config.toml
hidden_size = 512
num_attention_heads = 4
num_key_value_heads = 2
norm_place = "pre"
norm_eps = 1e-05
rope_fraction = 1.0
bias = "none"
init_std_up = 0.0185
lr_mult_o = 1.49
decay_shape = "linear"
final_lr_fraction = 0.0
batch_tokens = 65536
doc_mask = true
z_loss = 1e-05
max_steps = 5283
Each number is 128 + 32 x the weight over its row's rms, rounded and kept within 0 to 255. Layers, rows and columns count from 0. Numbers have three digits each. The size before them is the row's rms in percent of the matrix's.

# layer 7 MLP down, 512x1024, rms 0.0214, rows 451-501, columns 512-639
099:104132094161192196128175066163130084034098116157086100083194074097145131122137110183118177123148077094118117113075115124080090184124113083153112109134076130143138122121102149134110121144133171167125119128161078150194090143129089101115083152201119078095052092125133183081122101110109083150181140163125110159150133121113162126172168078163099157122118138100118110133139115163154129113114
092:090135149147164108176081122122189129148172155119090113047137144136075152116145214151125170183133161136138138182099160171160108114132152081171131113131142163076089103130144160078146190127158153119093133157131126135128098121114127098157157108148134182112128083076100172164078151090091137145105118112138147177090173110105092061145147140113119101188116078173146096124167173113122215199118
096:152070124099149130102149099144124106103166091173123101160181107120088114071144189121140150136081172118140199088146118087130082158143098199217120132041168160150147114144118103144117128116115139058139151083176124096136072150172180180138179078099136097103138112117113039154094107157091156143162134114136170130110124177185151116163163168092057183106154090138117179120086105122106126099173
108:142091144105219137142092143100147139194097123131108094113178117179167165123116172108093111142165087189110155104127111117175144143122105106113083116126107200149153154111143130118112104133056158122208112064107080179166095167108144095134128114129102083154074118115141149151160101127113149195142080146131173083131114115116108108083105126128123113119117133144074134150073193190167068141069
112:163121120138138112204130146141106114109086154131119122125128150142130198152096095168061115138079154121121137129153077100127216102154151077158108135150191086168162213131096116062125092137159095087104155069144026150202112164121133148089150156138090103143178076139129083093110154106138082135119154106138137087117139064145160120108116105133129147150131117128098125094131123071176089105120
095:092077167195113108151099122154136110094111098114160135167075202016146083134104154146163162123121097175102140117154120118160132136114102131066076165158134130106105148074134152163077126142107070126196203161136162192085122087180134084120130122107147201116150122215117127154116155079124112137046172141127120197094140118117132111126118121102140096138155093126125131166162118120126111087138
090:187096164143119110135096128142110090132134179073120078150153124185103177145149148098146133127160122118109139093062124169097142125162076094132106157118158081153122135105103139096153134132126070102107203117115144185129121156081155149071130094123142133116159130093109140168025150143075131149106178128167162118055162118094100178140107155149173110137144160113110159163185114120107143164126
095:140126162131157152119148158144102104148090140120101145151139126118079144144109117130152113078149097116095143097131109158156188120130160151165124126145118133124124118091099155077156147184058178084131136120120150178056113119168129104131135060096090141100160180137177143067093127170109127126099150067119063106129135177123124130134163140064141035102080140154059089101167107124116126123150
098:042097127176122070149133036127122068125105115119143149083164101094159092110157113143108151145102174092152097158128173118095150136135141135184096093101069134169137104110125133157129171119130151133149138080139124181126087101127143148113072131126115093152115144147088121090125167127148142145115209065181118140091105147163095103128143154162103167092159118142111136149064201134156175179122
092:106115107127134139051113106194171101106148170182106102117100145124132149118132094177111122126093074128144115130103107141129096135145186122088125112112153168086086155112133180184115085139093103127050178186081130129150122140065187157138141119088110118136104104081083166099109113117129060127123094160086087110087115111073117123133093112161140076190124069104148146117133091117196074153176
097:090125163057131118097139063164152131135137128146077150068145118124118143109101164116144104161154091153111132136137127084113098139107120129120079094132116121125065139105131180153161115141142156114139151164146118117180163073095130096151212129081166140088117136098125137099138149124120078103133107205107123109123101176118105129094127120116094159142111090141072102102082155098153071118118
098:136128160146157089182113111087125142127103124097133148102122095076121123163137101123092056127083147068103087120184105149186151119184107092118126116142167124104117145136175132124157155139120091140147048165155166095156122141118140157077123203123086087111084140120090124142125181109113104185096139127140117128127145123109120169110107116125136135098117159209176122147168110174133180106167
089:130108130049106173130139134181141182157099104174100125118102100159130155130162126135114076166123125091066111150143105153110123086140112129125130140111089124088118127116127116112086062127114133148110150141105110131111084094074165101078107140110110133119118124106132157091157157149140162218080087195110150113076183112144130108172137120097133096150100095151132151131171131077167086102187
097:094086092132143182060100110195136114149108160104194093159143129200162086094145149138141115169165113139141115115141150132151126162136182156098133167118117091190126126175077127187110127124167060141098113203165150063084165109119151186100173132140123147143124206167065079128078195130087129128077098128127152113149110138148066112146144166162158070189142169106150146072125147106094117116127
099:152103135186081112127080116169150179159167145149122112092102058106118144146094154144125122117124198165096130061123136146136176103119149125181053144135123111122142214151153148129211100110133168118132152140146143104088129095087175115117197209122109138184114082161137160068146185145174113151086139179116094078095197131182115131160122158094119083162172150076109156112134147156111163118161
111:157089113125132099080146103061156104053077109178141128116136162107104141111128157174136091131189144120124185118093153144184120121164201109147116143091100135091126185116190144140142160138156101091131166184115140108166147171105162176092144102133125118129116133134083116152123169110137091173162190106160106146205137113137118169106073142160179173138130174121189134156131117123109083146178
106:090134122126099058087138073096118095172162103103112162104136150093121098160118088191089158150117103123109120119167092136080091143118113134146159191180087147126099117095126179144127151153126095123137130096143109153102103110085183128110203122146113077178077096112139107066160137112179168176125086155149155031184132062189109114099187103064098155136153183130158190122140153192157103112109
095:149092124140106089059096191168059141153193129156116140128142082160128087117061120114106169140143143154192185063163153122125184109149098097166093065160173137123150137177166118204159138148098144122138123149126123177200131149129100069110119139089148097122116129143135161184089161143128159132122142033088077055122138198083134128117118104180146135132168113175122144139117145189098160129086
097:183147116115063119137143094086166129095123135085102172081126124081135151188122119134108116106102124087130089084116120148166120067139113120110116160163127108148080147112143072155158091136115148146124101200102117115141140132160176118200159114163105103122151124070110089078124133090179130132190129107103130158148130070091154130158181141074143229159154183129170149114104148133156088118181
101:116158089097112120122128086122098099120116117114125139100084060140141146101168153085120111121102061168107101109127172094054151097122185097138132179165135190106177154140157119136102149132147087168116114138156086150139098101093124089150158076187134139118126146076145091114161132088150130087073123137112149123130105125106142138101114082173145061096135141075120174121110164158141162044092
100:119162155084115158154134189159164114111139160094120110095127136133152100123139133114129126088155186070108133115129100137119121132099122109154122155149151080183145090111122133012120126153159159131140102160134097104073102103144073103142154154170131117112162099156186079103161103134098133127129143103114082154192156166134151101155100134130158097157118095139168124066188112126126136099118
097:113124100106122115079145119099134092103147141161126086143103096106134088086186148147172116077170106153111126092108108148128118137184150165158152068112152150111152118138181109136098106123118177101118064152114195159095184157111133131134157089110089152112108204066096143143102100110080139117116122201099076086136167142126126112090135117166127113126104183145159118165112149187118144068132
103:168107098177112106074112064086127113101127117110105151091162191126097199058178179095121103075141154118094147082106170121170072051162082156163106156121127188151146083086154165115203118162111138128102166109074100116129081119151108122146112160129149128116144104108154130144093133072126105109094120117098115159089112150175160105205135110129108138156154127145161158144159176130075099152163
109:115203111185107098143105117103124122117076136146127151094165111110124087073111144148095165105140137114097134164141239116121082127154168161117142123160122136130109144147142088153111127123080134095084118134083112134122112089138114146153036066061125126168099164106107145085114046112132141073142094112108094074119119136119122128110148110156159124144107135173145173140110115116167120125104
103:115100192151184139186123128156183111146036094128101144159120111173182112155141111155146075175113186105128153104101110139145159124156141153121111158108144123144176130157087153113123104107197136157108125173112157165182161180131166119092128138166097157139178134146129144135089149110134109175166179171128103193124228148131058149137125127113143088136098159134079135140136071122174082097163
094:172182098124117151166127175075094151105093106112139104137121113106095120162144111157097156146137106100147071117115160158165115114154162150123103121131187143142106099145109074136160124145111138125091087164130121157110081140119122111134113126133125058202115141142130144099139110058099107147181122137156115131142145086119136133093179098103129091114134093119117157089143146151138170098138
102:120141177106174118131150140131136077113151167095158147133123139115140165115132064135109090147100127130098161131147091130170101106120084134122176120134159177113172159154125104093149081102133159122084121094120035109141148122122158132168146152122150145177086201077161153099168102117128157109137159048143116162172191136124161163130100155153098140110133170157164178126102155125104105089123
109:173117103198105079112130129114052099067117146119100091105147137080143105093127154123151124097114114130137171209174029171175136148123167107097137130160197113112170129187159141094161137143124085151096095102167179155090159127189112179149117149116159103147123112150133113136103113119084157050160127093131076145153137140099113153176106115139149197134110129132075140119192147094139147140087
105:101101161162174066167140102086135107185070137120109087129130036139156063104185154165088044095123104109165122111195107097084121120153149121119082160136152089168108208161124140150077129204093154156088117143107092152111129143158167106163143132104124090170149068106138168131087090100119150098156134120155129123103104122162176149104108123111143148108203165115189044164149159132127086160135
097:133152135100106167107113142086167119109087144116133138213122145147151145150104108100123161131087175162079095106079173115073160119124055144119080112133132150134136102160112149161125154135095116096120087115153156135114117121091108092161124107116126199129070116184105147111106124056149144117087148070150143123109136092111125113146171133115114097123040131146113187126132104092128058137178
102:150136146172095121121143162109119122166102145101086150133183077089131136146091099107171162105166143113072128138121171159132105105130086091157118121174091134101142064092154072164081121091059150133045120105100133163121119175153113144101127114182174117118169115151130094102104073142100197119108123118157125119135076158153103116134132161121158166164137119097143111119129133144158096158170
092:120093087161116123096189067114129181112076084107152150151114150083133163087133091146178162076143074145105162096152174152112084142107125158102088125178113188127137091107175126115137152085171179044088162158120135220139136127154176174117109107160155131187152096092120127043107154137124195138147123138135122109151100160150123164081116121131171137104170111120101123136102072132160136144100
096:151115159142102078106202102117182154110184134116119133131101121148118087083116164113177113125167116205129141133190162098101125182101187092138127083151178155112085156134122126176129159096154091188113149175128153064052161135123160127097111128048157087143138107159097129173120107152115091169098128116110163177159123131109129073178129120094029105181136116156069093070086119113143197122131
106:106164176105129160184117151142081111139074157111086152138101062135152070159185176172141148157155145103073093145137129137139168088139121095117131141107141141139115150100117113142147138088141136088095091119110118186079077097089137084189194129138156092082186200133144054162140101096172129110109167141193083133162082095118130150148156147131133119151128126126139127133147176077181110150116
101:106072150134065142134179133150131161114139113078153112109097076153072079126122108151138132147128216143106103101102103144145117156118140123147161081143114113154169106063133126156141123050136123182081099123146106150093182156109161124093112130131051151083132137103132124143119110120112143077102120149095119141148163105079080177132137135143086096169136162145142063078075120126115159170103
100:078165151087166115150132123107131136142152148144142158136118086098086131158133107159105105113097116125136048168085149175145132130138083112063174161204046129175153175122075135075077119081102137147103159101173157171151165115196133163127112147208148118124110149107160153136155136177130123191086155165168083178155120137073129150120110133202206103101101157106147165177150093143179171073160
099:090141122139130122108119164081160157101081183121151132138150142186124199151156134117129064059102134208147128128154168173108103194149141103104166122208170109093097131097058116135160098158114121162111133105108146128116143148186166123155153100140189125126170160127121095132175161133095097115149150093136137075139148119169134140099132132124099143150097041142133150073152125157124124107109
095:212155139084101157117139109087120108143165111165118109125136095082161096156103123113143126133090147099077096143117142122151158115104128133153122088115133144116141099136125105177125138095094164091095133125079123113132156122115150130175113139151153121152116102141081117093139144141131052140173149127131140138104130107130144107175129146099116102132088150168188118152136174167113126141120
111:121094123174114104177127095110142111154146070167170119143147102146082138111098127143093086123114171149082104090142095152145150071126141096145110119111166150130107096083092094121121109156108130155092148087163120077165129130074083093135085114152159197175151110160153101171104115158141084179111101068095165156062114115090243076076135136067130167148146149121099166157170147100143122100135
086:094111132143080182109166148141151125146127153104154152130140180129144136135149155150158110198172107114174083149173127151138128149122100152172174098114117121069146110096045122143105146117105111108161148082192128092188197140146117153096204155166124118130047149127162157109144101104121239115122108125142131124100107152104157132146096125108078104085127120106098109076093149060130135136100
100:062134143057177177113114141126141097195195135193081142131102135132159160135098144086101118156126073109148154094152072090106175177120212109165123148129099157135102098159113087085059068160128147120107182153180092107151146110144138135148174156149204147144136094133121106150112136149164141140154179085152144114083149113159130159096129164122088139150140085147121142128095145100116105098124
100:067105114113126128138121120111177126116151105157097133102130146096135134125140188127098119175132132102109149132144081147096112120149116125168122127111073118171142132111121069116122164094149153139116150154203121123120186172147189134118169116099097104162067156094143134151083126097173190137070119171129126164142076120162105128179143153181121130114146149129105090154139134186099070128185
103:139088121073130203119146142124099113133147101134153149135142131096055112119122127124109130150117138141101112180141136148126115169166057152148176114131144093167159170175124166090093133151175073136126172138126117155130113124131123081164101149100095064133110142088187126111130151142108153167129124086094113113187093055068145141078098126171173109123140176187107105177106108115129153120146
108:132120126145130071150100115123164134140124134106090115103071085093123112110180174170169133071091114088144129136122144136161144098126147181106150111162153116127095158150184107088139046134140159101183123106109128123119206130148158124128135140121127105088102148140079138164111129144083044113103100164111182148152135122153123136152154146162139139087092126152098113119125141137154149092141
097:161138148125105173103161137164039055109117164148093106105150104074107117170105146193153087098111150136117145077124170095150137127096105132145093133127143107150177159118136123147141151084128120109153149160144127121151120107121158145085166096105067086139121071098101178109125112102153139124154142110104145177103147124155146141125164126155170148107094180099114144113146118112138147082132
094:149105084134095119116126151120119143141060165112147159172126105131134088139155111146157125138105171143099144140161132101113132114128140125150103076177147126138121150091094131146186126131087122093127164109094134156079149090037139129208126101127146127086161141175176088114158132195158095098076172145143093098118152104131095099157138106117147113122141141126099122087149172120191116145073
088:166149117187108109174153140115098111103104119122109154142120150129130125146079132150138141107136140098127129082138142117111126082149144164081118189142146151095166112110164149112128095142101104146094120145124065075060131157134125161166120121175092110090135140187127190115147125061170154114132112108127101095158159115099137180097124106140089115077118079148169143120095106164150201116142
101:158158156052133127083161106070132135117145169103076170161170139111130130119140091150132156183085152140150117172170138078091144154112096202093116159126114103168105076163119108075085101072130081083091205175134135121133213127089063137124125140080135165165151171135147103120125146116132096169096182135199141139167255093183073085106081167175075113140169113150164140143091133184163183137149
102:104073110033117145144151124118120143106133094115129110129115082116129125162084131179086122161130089147078128216156189176077133153097141149060146173099102153136146200103127218117184147146123092139168164194122092184165154108120131102156135147101150106093056175162113118078158159097107117156041136182150124161148165122036115097127108120112086110102152177145169111167104190128065143130114
094:166117150140102124113131137137111128132125123157166136163143119183115147149128090156108107157043177166104074158139144169156135147155101122104185089138121085125136118164160183136172142185170083165125101094083149153083104149087133093205152176164109110086118149109100170124118194099105159111138114042068127192138107125130158156112055132102113068104159133119132111152170111103148161183120
110:138138115119099172205173128140082082134112195088159117181163128173167075131105131147110196107143114145162136174152125140134134159134067214076202118093160087113146072094106101113136135148057176101128138193097181181071150132103181124134150146143053121155171115150141104127110116108125128178120055115126094167141126110144137125143102121218113145116080094071142136099174109149194142115123